python train.py --num_hidden_layers=14 --hidden_size=96 --num_attention_heads=3 --num_key_value_heads=3 --head_dim=32 --intermediate_size=384 --vocab_size=8192 --hidden_act="tanh_gelu" --norm="rmsnorm" --norm_place="pre" --norm_eps=1e-05 --positions="rope" --rope_theta=10000.0 --rope_fraction=0.5 --qk_norm=true --attn_scale=0.177 --bias="none" --tie_word_embeddings=true --parallel_block=true --init="uniform" --init_std_qkv=0.05 --init_std_o=0.0 --init_std_up=0.05 --init_std_down=0.0 --optimizer="soap_variant" --learning_rate=0.00906 --beta1=0.95 --beta2=0.95 --weight_decay=0.091 --lr_head=0.00638 --warmup_steps=148 --schedule="cos" --final_lr_fraction=0.1 --batch_tokens=32768 --max_seq_len=1024 --doc_mask=true --train_tokens=95400000 --max_steps=2912 --dataset="wikipedia_en"
Each number is 128 + 32 x the weight over its row's rms, rounded and kept within 0 to 255. Layers, rows and columns count from 0. The size above them is the row's rms in percent of the matrix's.

# layer 8 MLP down (transposed), 384x96, rms 0.145, rows 49-65, columns 0-95
size [101  85 108  88 102 100 109  84  92  89  96  94  98  81  86  87  97]
[[145 146 156 133 152 129 146 107 129 153 141 101 100 178 136 140 133 107  91 141 102 165 164  87 163 134 151 131 127 152 146  93 112 121 192 105 121 140 139  90 101 219 151 149 153 128  91  90  91 183 162 116  96  91 117  91 150 114  86  79 146 160 177 200 125 138 123  80  37 112 133 117 114 130  80 127 113  92 131 136 115 109 125  99 102 115  46 159 158 136 164 203 132 171 155 113]
 [145 154 141 124 110 116 106 169  86  91  91 102 147 137 162 103 174  49 168 141 118 113 162 144 118 105 146 143 128  97 110  85 167 189 122  49 168 112  61  81 105 113 121 138 156 172 109  79 123 111 127 154 161 120  83 111 142 141  99 153 138 146 116 103  90  88 132 179  97 135  89  63 124 126  75 121  89 155 136 164 120 152 108  91 171 121 185 139 170 152 182 138  78 142  78 134]
 [118 102 121  97 130 131 153 132 134 159 148 139 104 138 114 127  95 147 113 155  80 140 172 156 150  56 175 202 127 174  94 138 105 157 124 117 125 145 164  99 123 164  84 134 180  77 123  89 135 106 171 138 137 100 108  82 176 146 123 117 175 168 117 164 148 140 108  55 140 130 121  72 136  98  83  61 113 139 148 159 160  60 161 170 116 148 171 158 107  94 120 157 213 137 134  99]
 [152 174 141  99 110 155 124 108  84 119 129 117 141  95 183 109  94 122  60 193  43 107 154 142  97 140 119  89 135 107 117 114 134 166  82  90 129 157 108  86 169  94  84 141 143 139 129  93 168 124 134 105 139  98 209 124 121 136 170  74 103 142  91 109 122 211 123 154  84 137  99 104 154 119  74 178 147 142 119 126 110  79 152  78 162 148 145 141 117  91 168 174 139 137  86 121]
 [116 204 127 225 136 117 148 134 105 184 129 159 117  86 120 161 131 109 126 147 111 164 170 146  95 149 110 116 151 119 104 125 109 170 177 247  83 110 153 164 163 131 107 154  75 116  83 177 123 151 108 161 145 124 134 120  90 126  89 118 163 135 111 135 135 128  83  67 158 134 183 140 138 130 125 162 123 108 185 149 144 134 148 138 142 164 150  96 151 101 112  81 138 151 157  76]
 [ 95  56 145  92  51 125  68 158 128 142  90 126 117  79 115 105  84 123 112 141  81  93  86 114  72 135 153 139 126 170 115 129 104 108  52  91 174 110  88  60  86 137 108 118 110 139 156 137 132 128 114 140 137 124 115 131 121 132 136 160  79 170 138 138 156 141  84 144 156 142 119  86 136 203 171 194 136 133 127  76 125 101 104  84 158 107 113  72  97  87  96 133 147  94 100 113]
 [126 109 133 126 151 131 125  97 118 163 101 106  76 151  97 133 151 132 161 134 121 159 127 123 110 106  71 175  95 132 116 115 131  98 211 113  97 123 105 170  66  79 100 103 124 109 147 114  85 146  66 129  99 120  58 117 160 131 174 166 127  72 172 142 130 110 127  98 125 174 206 154  93 129 120 181  66  81 126 155  82 115 132 180 142  90  78 109 111 122 201 125 101 101 133 133]
 [ 89  77 108 135 139 111 159 220 139 107  99 152 143 101 124 153 115  98 191 132 110 148  90 105 105  96  92 157  88 100 107  66 121 198 137 161 111 141 158 132 109  67 142 133 169 130 176  71  75 121 106 157 165 134 108 100 139 106 156 177  97 162 140 101  78 155 122 162 107 127 126 151  67  96 125 138 136 107 122 138 146 107 129 125 140  86  85 127 159 173 208 191 109 148 110 130]
 [ 98 133  78 147  77 120 205 107 137 197 123 110 141 114 171 131  92 143  57 125 121 132 120 165 150 112  73 128  77 181 168 109 135  24  97 141 186 129 137 131 144 174 108 139 161 108  90 113  83 137 142 125 102 139 172 125 133  94 120  90  73  85 130 158  98 136 137  98 100 126 151 161 114 159 141  88 136 153 133 100 127 134 115  99 171 106 157 173 148  91 167 134 118  96 144 192]
 [154 142 125 186 143 196 110 140 115 177  99  55 184 168 164 157  62 101 169 127 129 100 137 197 106 192 137 125 171 151 129 153 132 108  87 118 184  97 149  60 109  90 145 124 168 167 144 103 102 142 126 127 163 141 115 165 162 142 134 133  83 155 157 173  64 112 105 128 129  98  91 117 143 123 163 123 132 165 164 135 127 153 112 136  51 134  72 122 110 147 101 104 149 119  97 128]
 [131  91  88 136 132 125 140 135 147 130  68 133 178 127 124 141  78  72 104 117 128 145 109 133  72 115 142  98 120 149 200 127 122 166 145 158 106 121 129 108 182 127 128 110 168 130 126 145 181 169  94 117 138 152  75 155  95 112 137 119 135  81  89 131  66 118 132  93 153 113 188 104 166  93  82 165 179 171 210 136 194 136 134 160  78 141  75 120  94 137  93 189 172 130 147 125]
 [116 163 143 129 148 159 107  83 129 124  72 126 124 109  93 142 129 158  82 153 115 108 174 160 202 115  92 117 171 117  57 124 157  97  60 126 133 110 101  86 105 108  96 165 133 119  88  55 123 142 117 129 111 138 131  64 127 201 117  90 113 155 135 163 135 111 105  85  80  82 185 138 109  61 201 146 145 124 105 143 103 142 123  96 123 117  86 113 141 108 170 169 108 173 152 120]
 [136 174 138 130 165 147 134  68 135  87 132 113 132 142 130 101 136 147 147  77 131 143 194  94  94 102 169  62 127 109 189  66 124 127 136 140 156 141 115  50 138 121  90 183  73 154 151 175 135 183  93 159 104 102 123 122 136  87 123  68 146  82 145 145 121  89 157 133 125 103 102 136 148 147 140 162 150  81 132 151 154  92  80 114 168 135 128 171 154  55 100  81 157  94 144 153]
 [162 105 120 169  96 117 153 244 174 134 103 140 141 104 164 140 173 145 137 152 126  99 136 150 186 166 124  91 141 167 145 128  99 140 104 114  67 124  64 122 117  84 153 169 123 122 195 127  92 140 134  91 136  57 159 102  98 174  78 145 166 142 137 111 122 150 138 192 141 126 130 136 118 113 156 172 179  98 154 114 190 124  95 118 135 138 117 131 131 147  88 164 105  69 159 123]
 [174 171  93  81  89 153 130 120 149 139 128 124 115  99  86 166 124 117 169 181 169 152 147 128 123 193 101  86 152  94  92 181  96 121 100 184 109 106 145 124  45 150 115  79 118 133  76 121 120 151  66 103 108 152  85 113 105  76 147 127 174 161  80 100 131  98 101 138 122 148 163  93 102 137 199 176 118 170 145 166 123 146  79 161 118 153 101 137 115 170 101 102 166 115 128 105]
 [136 148 163 125 177 118 103 154 176  74 157  85 132 107 180 101 122  94 135 134  91 148 103 144 198 143 135  74 138  96 151  82 107 131 139 107 115  82  74 117 114 131 107 126 104 147  99  53  70 136 105 178 167 128 131 108 132 186 150 108 163 133 137  98 148 179 117 131 131 133 191 144 148 101 136 126 116 101 161 163 138 135  11  89  64 123 146 117 152 118 124 144 131  83 159 147]
 [119 165 125 125  94 105 141  93  80 120 120  96  98 133 109 109  95 135 101  97  93  98 135 212 126 104 101 149 142 125  48 112 179  60  68  59 100 114 131  95 111  78 168 131 131  81 144 137 156 148 174 137 130 110  81 142 101 103 161 159 116 123 140 149 130 163 159 172  46  88  79 155  94  99 118 120 151 140  95 165 144 157 104 118 159 129 117 114 177 141 191 125  98 111 136 166]]
# layer 8 MLP up, 384x96, rms 0.147, rows 50-65, columns 0-95
size [ 91 107 102  97 119 106 106  91  93 103  95 100  90  89  98 102]
[[169 121 154 109 160 100 165 154 145  88 135 134  84 150 135 160 120 117  85  90 120 117  85  89 136 126 115 109 135 118 160 116 141 125  81 161 119 135 178 162 100 140 142  81  84 106 163 171 105 141 111  63  74 121 201 143 121 110 176  63 109 118 180 170 102 110 140  86 109 192 105 169 123 119 188 143 179 127 105 119  94 182 180 170  98  82 101 107  90  93 111 131 173 142 132 159]
 [117 126 101 184 111 187 108 170 150 128  76  85 142 114 132 127  86 113 113 146 128  98 139 122 123 157 158 137 154 144 132 167 112 149 103 159 107 140 154 151 103 160 101 138 156 195 202 196 120 146  74 160 143  71 195 145 134 148 150  71 138 175 152 132  74  98 153  73 139 188 104 148 155 134  72 110  75 123 116 109 176 118 185 175 128 111 137 133 115 133 135  68 138  95 123 101]
 [121 143 181 158 143 141 141 101 176 193  85 131 115 113 153 154  89 147 126 150 160 163 117 147 154 129 161 114  68 149  78 121 200  88  93 115 170 166 214 114 161 132 168 126 112 144  99 165 153  92  88 114 120 144 131 170 133 164 146 176 107 168 101 137 142 152 141 124 116 159 172 154 106 126  69  86 105 130 192 139 172 113 120 109 138 153  91  99 138  79 110 117  43 133 116 165]
 [145 147 128 104  93 137 105 184 135 182 117 125  97  41 145 160 179  97 161 151 125 144 191 135 177 145 136 143 144 140 145  95 119 173 130 202 142 111 158  98  76 173  89 103 151 155 147 127 160 109  93 190 160  95 146 131 143 146 181 129 107  95 112  90 168 129  92 134 184 181 167 125 159 172 129 153 107 138 141 170 126 186  75  85  96 108  90 160 150 113 147 103 137 128 113 159]
 [153 166 107 160 199 105 172 104 144 103 170 127 110 149 148 136 141  93 171 106 176 169 144 148 131 141  62 127 136  56 123  89 177 135 158 151  30 124 149 162 176 131 137 134 127 119 118 123 130  72 127 101 142 148 128 137  86 102 111  74 151 139  91 142 112  79 187 113  82  93 109 127 148  70 112  71 136  97  99 168 101 140 167 165  85 118 160 154 150 164 123 139  89 162 128 135]
 [104 158 158 121  98 136  95  61 207 204  99 129 105 129 110 159 141 145 130 102 103 116  74  92  77 148 134 164 125 133 163 131  84 116 120 123 116  88  83 174  86 124 116 156  85 161 127 123 147 106 215 151 151 127  73 145 162 159 146 199  49  99 104 102 140  60 169 132 135 119 133 111 159 124 107 123 163 108 153 152 136 111  62 147 107 143 144 141 131 126 142 110 177 136 133 143]
 [146 104 111 159 151 139 115 124 183 209  88  77 126 175 118  97 108 122 116 147  98  85 141 163 170 150 167  98  91 141 189 142 135  67 109  93  81 117  90 143  58 147 137 142 116 121 141 150 176 188  88  83 156 103 134 137 101 105  75 104 139 134 125 155 152  80 148 137 139 149 178 101 184  85 128 148 137 179 146 142 126 140 113 125 148 155 134 125 150 119 108  18 147 130 131 137]
 [147 137 138 136 197 118  94 130 107  64  97 102 109 162  68 130 180 115 117 121 113 102 112 152  84 154 152 150 180  63  86 110 104 188 165 117  76 137 117 116 177  88 117 105 103 133 132 157 171  92 116 167 164  94  50 117  67 163 118  91 112 151 140 159 149  96 118 139 102 129  87 131 108  60  97 158 117 121  78 167 132 127 172 176  91 152 125  65 132 121 124 128 135 119 151 111]
 [123 189  89 150 111 127 152 159 158 166 133 146 121 109 163 153  96 146  94  75 146 201 154 172 157 158  82 124 146 130 138 101 176  85 167 108 150 106 130 123 126  94 138 109 173 188 121 146 160 154 139 135  90 132 165 121  83 146 138 165 115 141 168 140 133 142 100 100 175 122  98 195 150  86 130 161 156 132 152  99 110  89 139 206 141 143 135 128 116 125  46 153 173 178 208 123]
 [137 128 123 124 117 147 120 152 109 113 161 137 100 123 146 147 195 198 179 140 136 116  94 111 147 154 127 171 160  88  71 106 149 115  98 130 127 141 135 182  70 142 160 149  93 190 135 112  75  86 122  78 163 131 165 132 179 146  76 142 148 152 144 170 143 132 136 125 149 110 116 147  93 123 191 125  86  79  66 121  51 131  79 117 169 108 164 146 115 119 166  85  85 101  78  91]
 [ 75  98  93 114  74  75 124  97 150 111 165 179 100 144 101  82 131 117 163 129 162 139 109 119 142 165 123 177 145 130 150  81 164 135 182 127 121  93  80 190 144 100 116  90 192 135 135 175 111 140 164 102 128  98 123 160 136  98 162 130 183  88  97 116 103 108 137 138 185 102  96 131 193 137 126 150 103 122 132 137 195  90 183 137 163 112 126 190  64 104 127  97 144 121  85 157]
 [144  90  87  80 109 127 164 122 163 160 151 120  72  83  89 106 162 171 119 176  91  84  70 120 169 113 126 201  93 109 120 119 160 140 128 142 133 158 201 155 105 163 111  35 140 127 109  78 128 120 186  78 106 135 165 137 147 151 106 137 118 139 100 145 127 177 146 118 109 201 157 145  93 148 136  77 102 104 131 103 127 170 122 161 151 101 147  77 108 176 154 130 108 137 137 105]
 [104 124 157 116 163 116 150  17 107  97 158 131 194 136  48 107  90 114 109  93 117 108 122 125  67  98  93 141 105  83 121 116  56 123 177 134 119 142 162 138 119 167 124  84 108 161 120 102 141 140 137 128 116 186 122 139  78  82 150 106  88 129 111 126  96 180 147 136 147 108 114  95 106 128  85  93 129 160 102 155  53 127 158 155 188 108 157 161 108 135 150 172 128 158 153 131]
 [119 164 117  98 135 173 124 136 104 140 166  96 162 138 150 158 180  90  78  94 166 108 138 119 169 151 123 129 107 162 149 124 154 135 119  95 106 149 112 174 134 167 101 183 116 155 101 122  63  89 104 166  64  83 118 108 144 181 157 168 100  91 181  99 114 136 137 152  78 147  80 186 138  96 111 114 150 154 179 132 167 111 189 111  78 104 195 144 126 144 131 183 153 175 157 107]
 [133 109  77 115 116 126 145 125  66 174 120 115 126 135  62 147 135 159 108 162 100  85  83 113 105 119 121 205 127 120 102 112 137 126 111  97 113 165 201 107 154 189 171 144 106 158 104 154 219 137  99  77 112  75 116 170 125  69 147 143 146 128 127 159 147 129 169  86  93  92  73 108 104 159 108 135 103 108  84 138 175  96 177 129 178 104 119 151  95 175 134 111 120 147 109 110]
 [ 92 172 163 143 146 151 177 180 115 157 139 104 131 133 130 144 112 148 114 167 130 140 145 145 103 152 149 144 131 156 144 119 130 189  94 105 145 118 179 122  94 132 169 170  99 122 156 143  68 118 102 157 109 123 178 191  95 108 131 108 227 162  73 110  94 178 108 140 173 147 129 141  90 117 125 190  88 141 162 159 144 110 151 104 180 122 107 157  59 103 110 170 176 119 104  62]]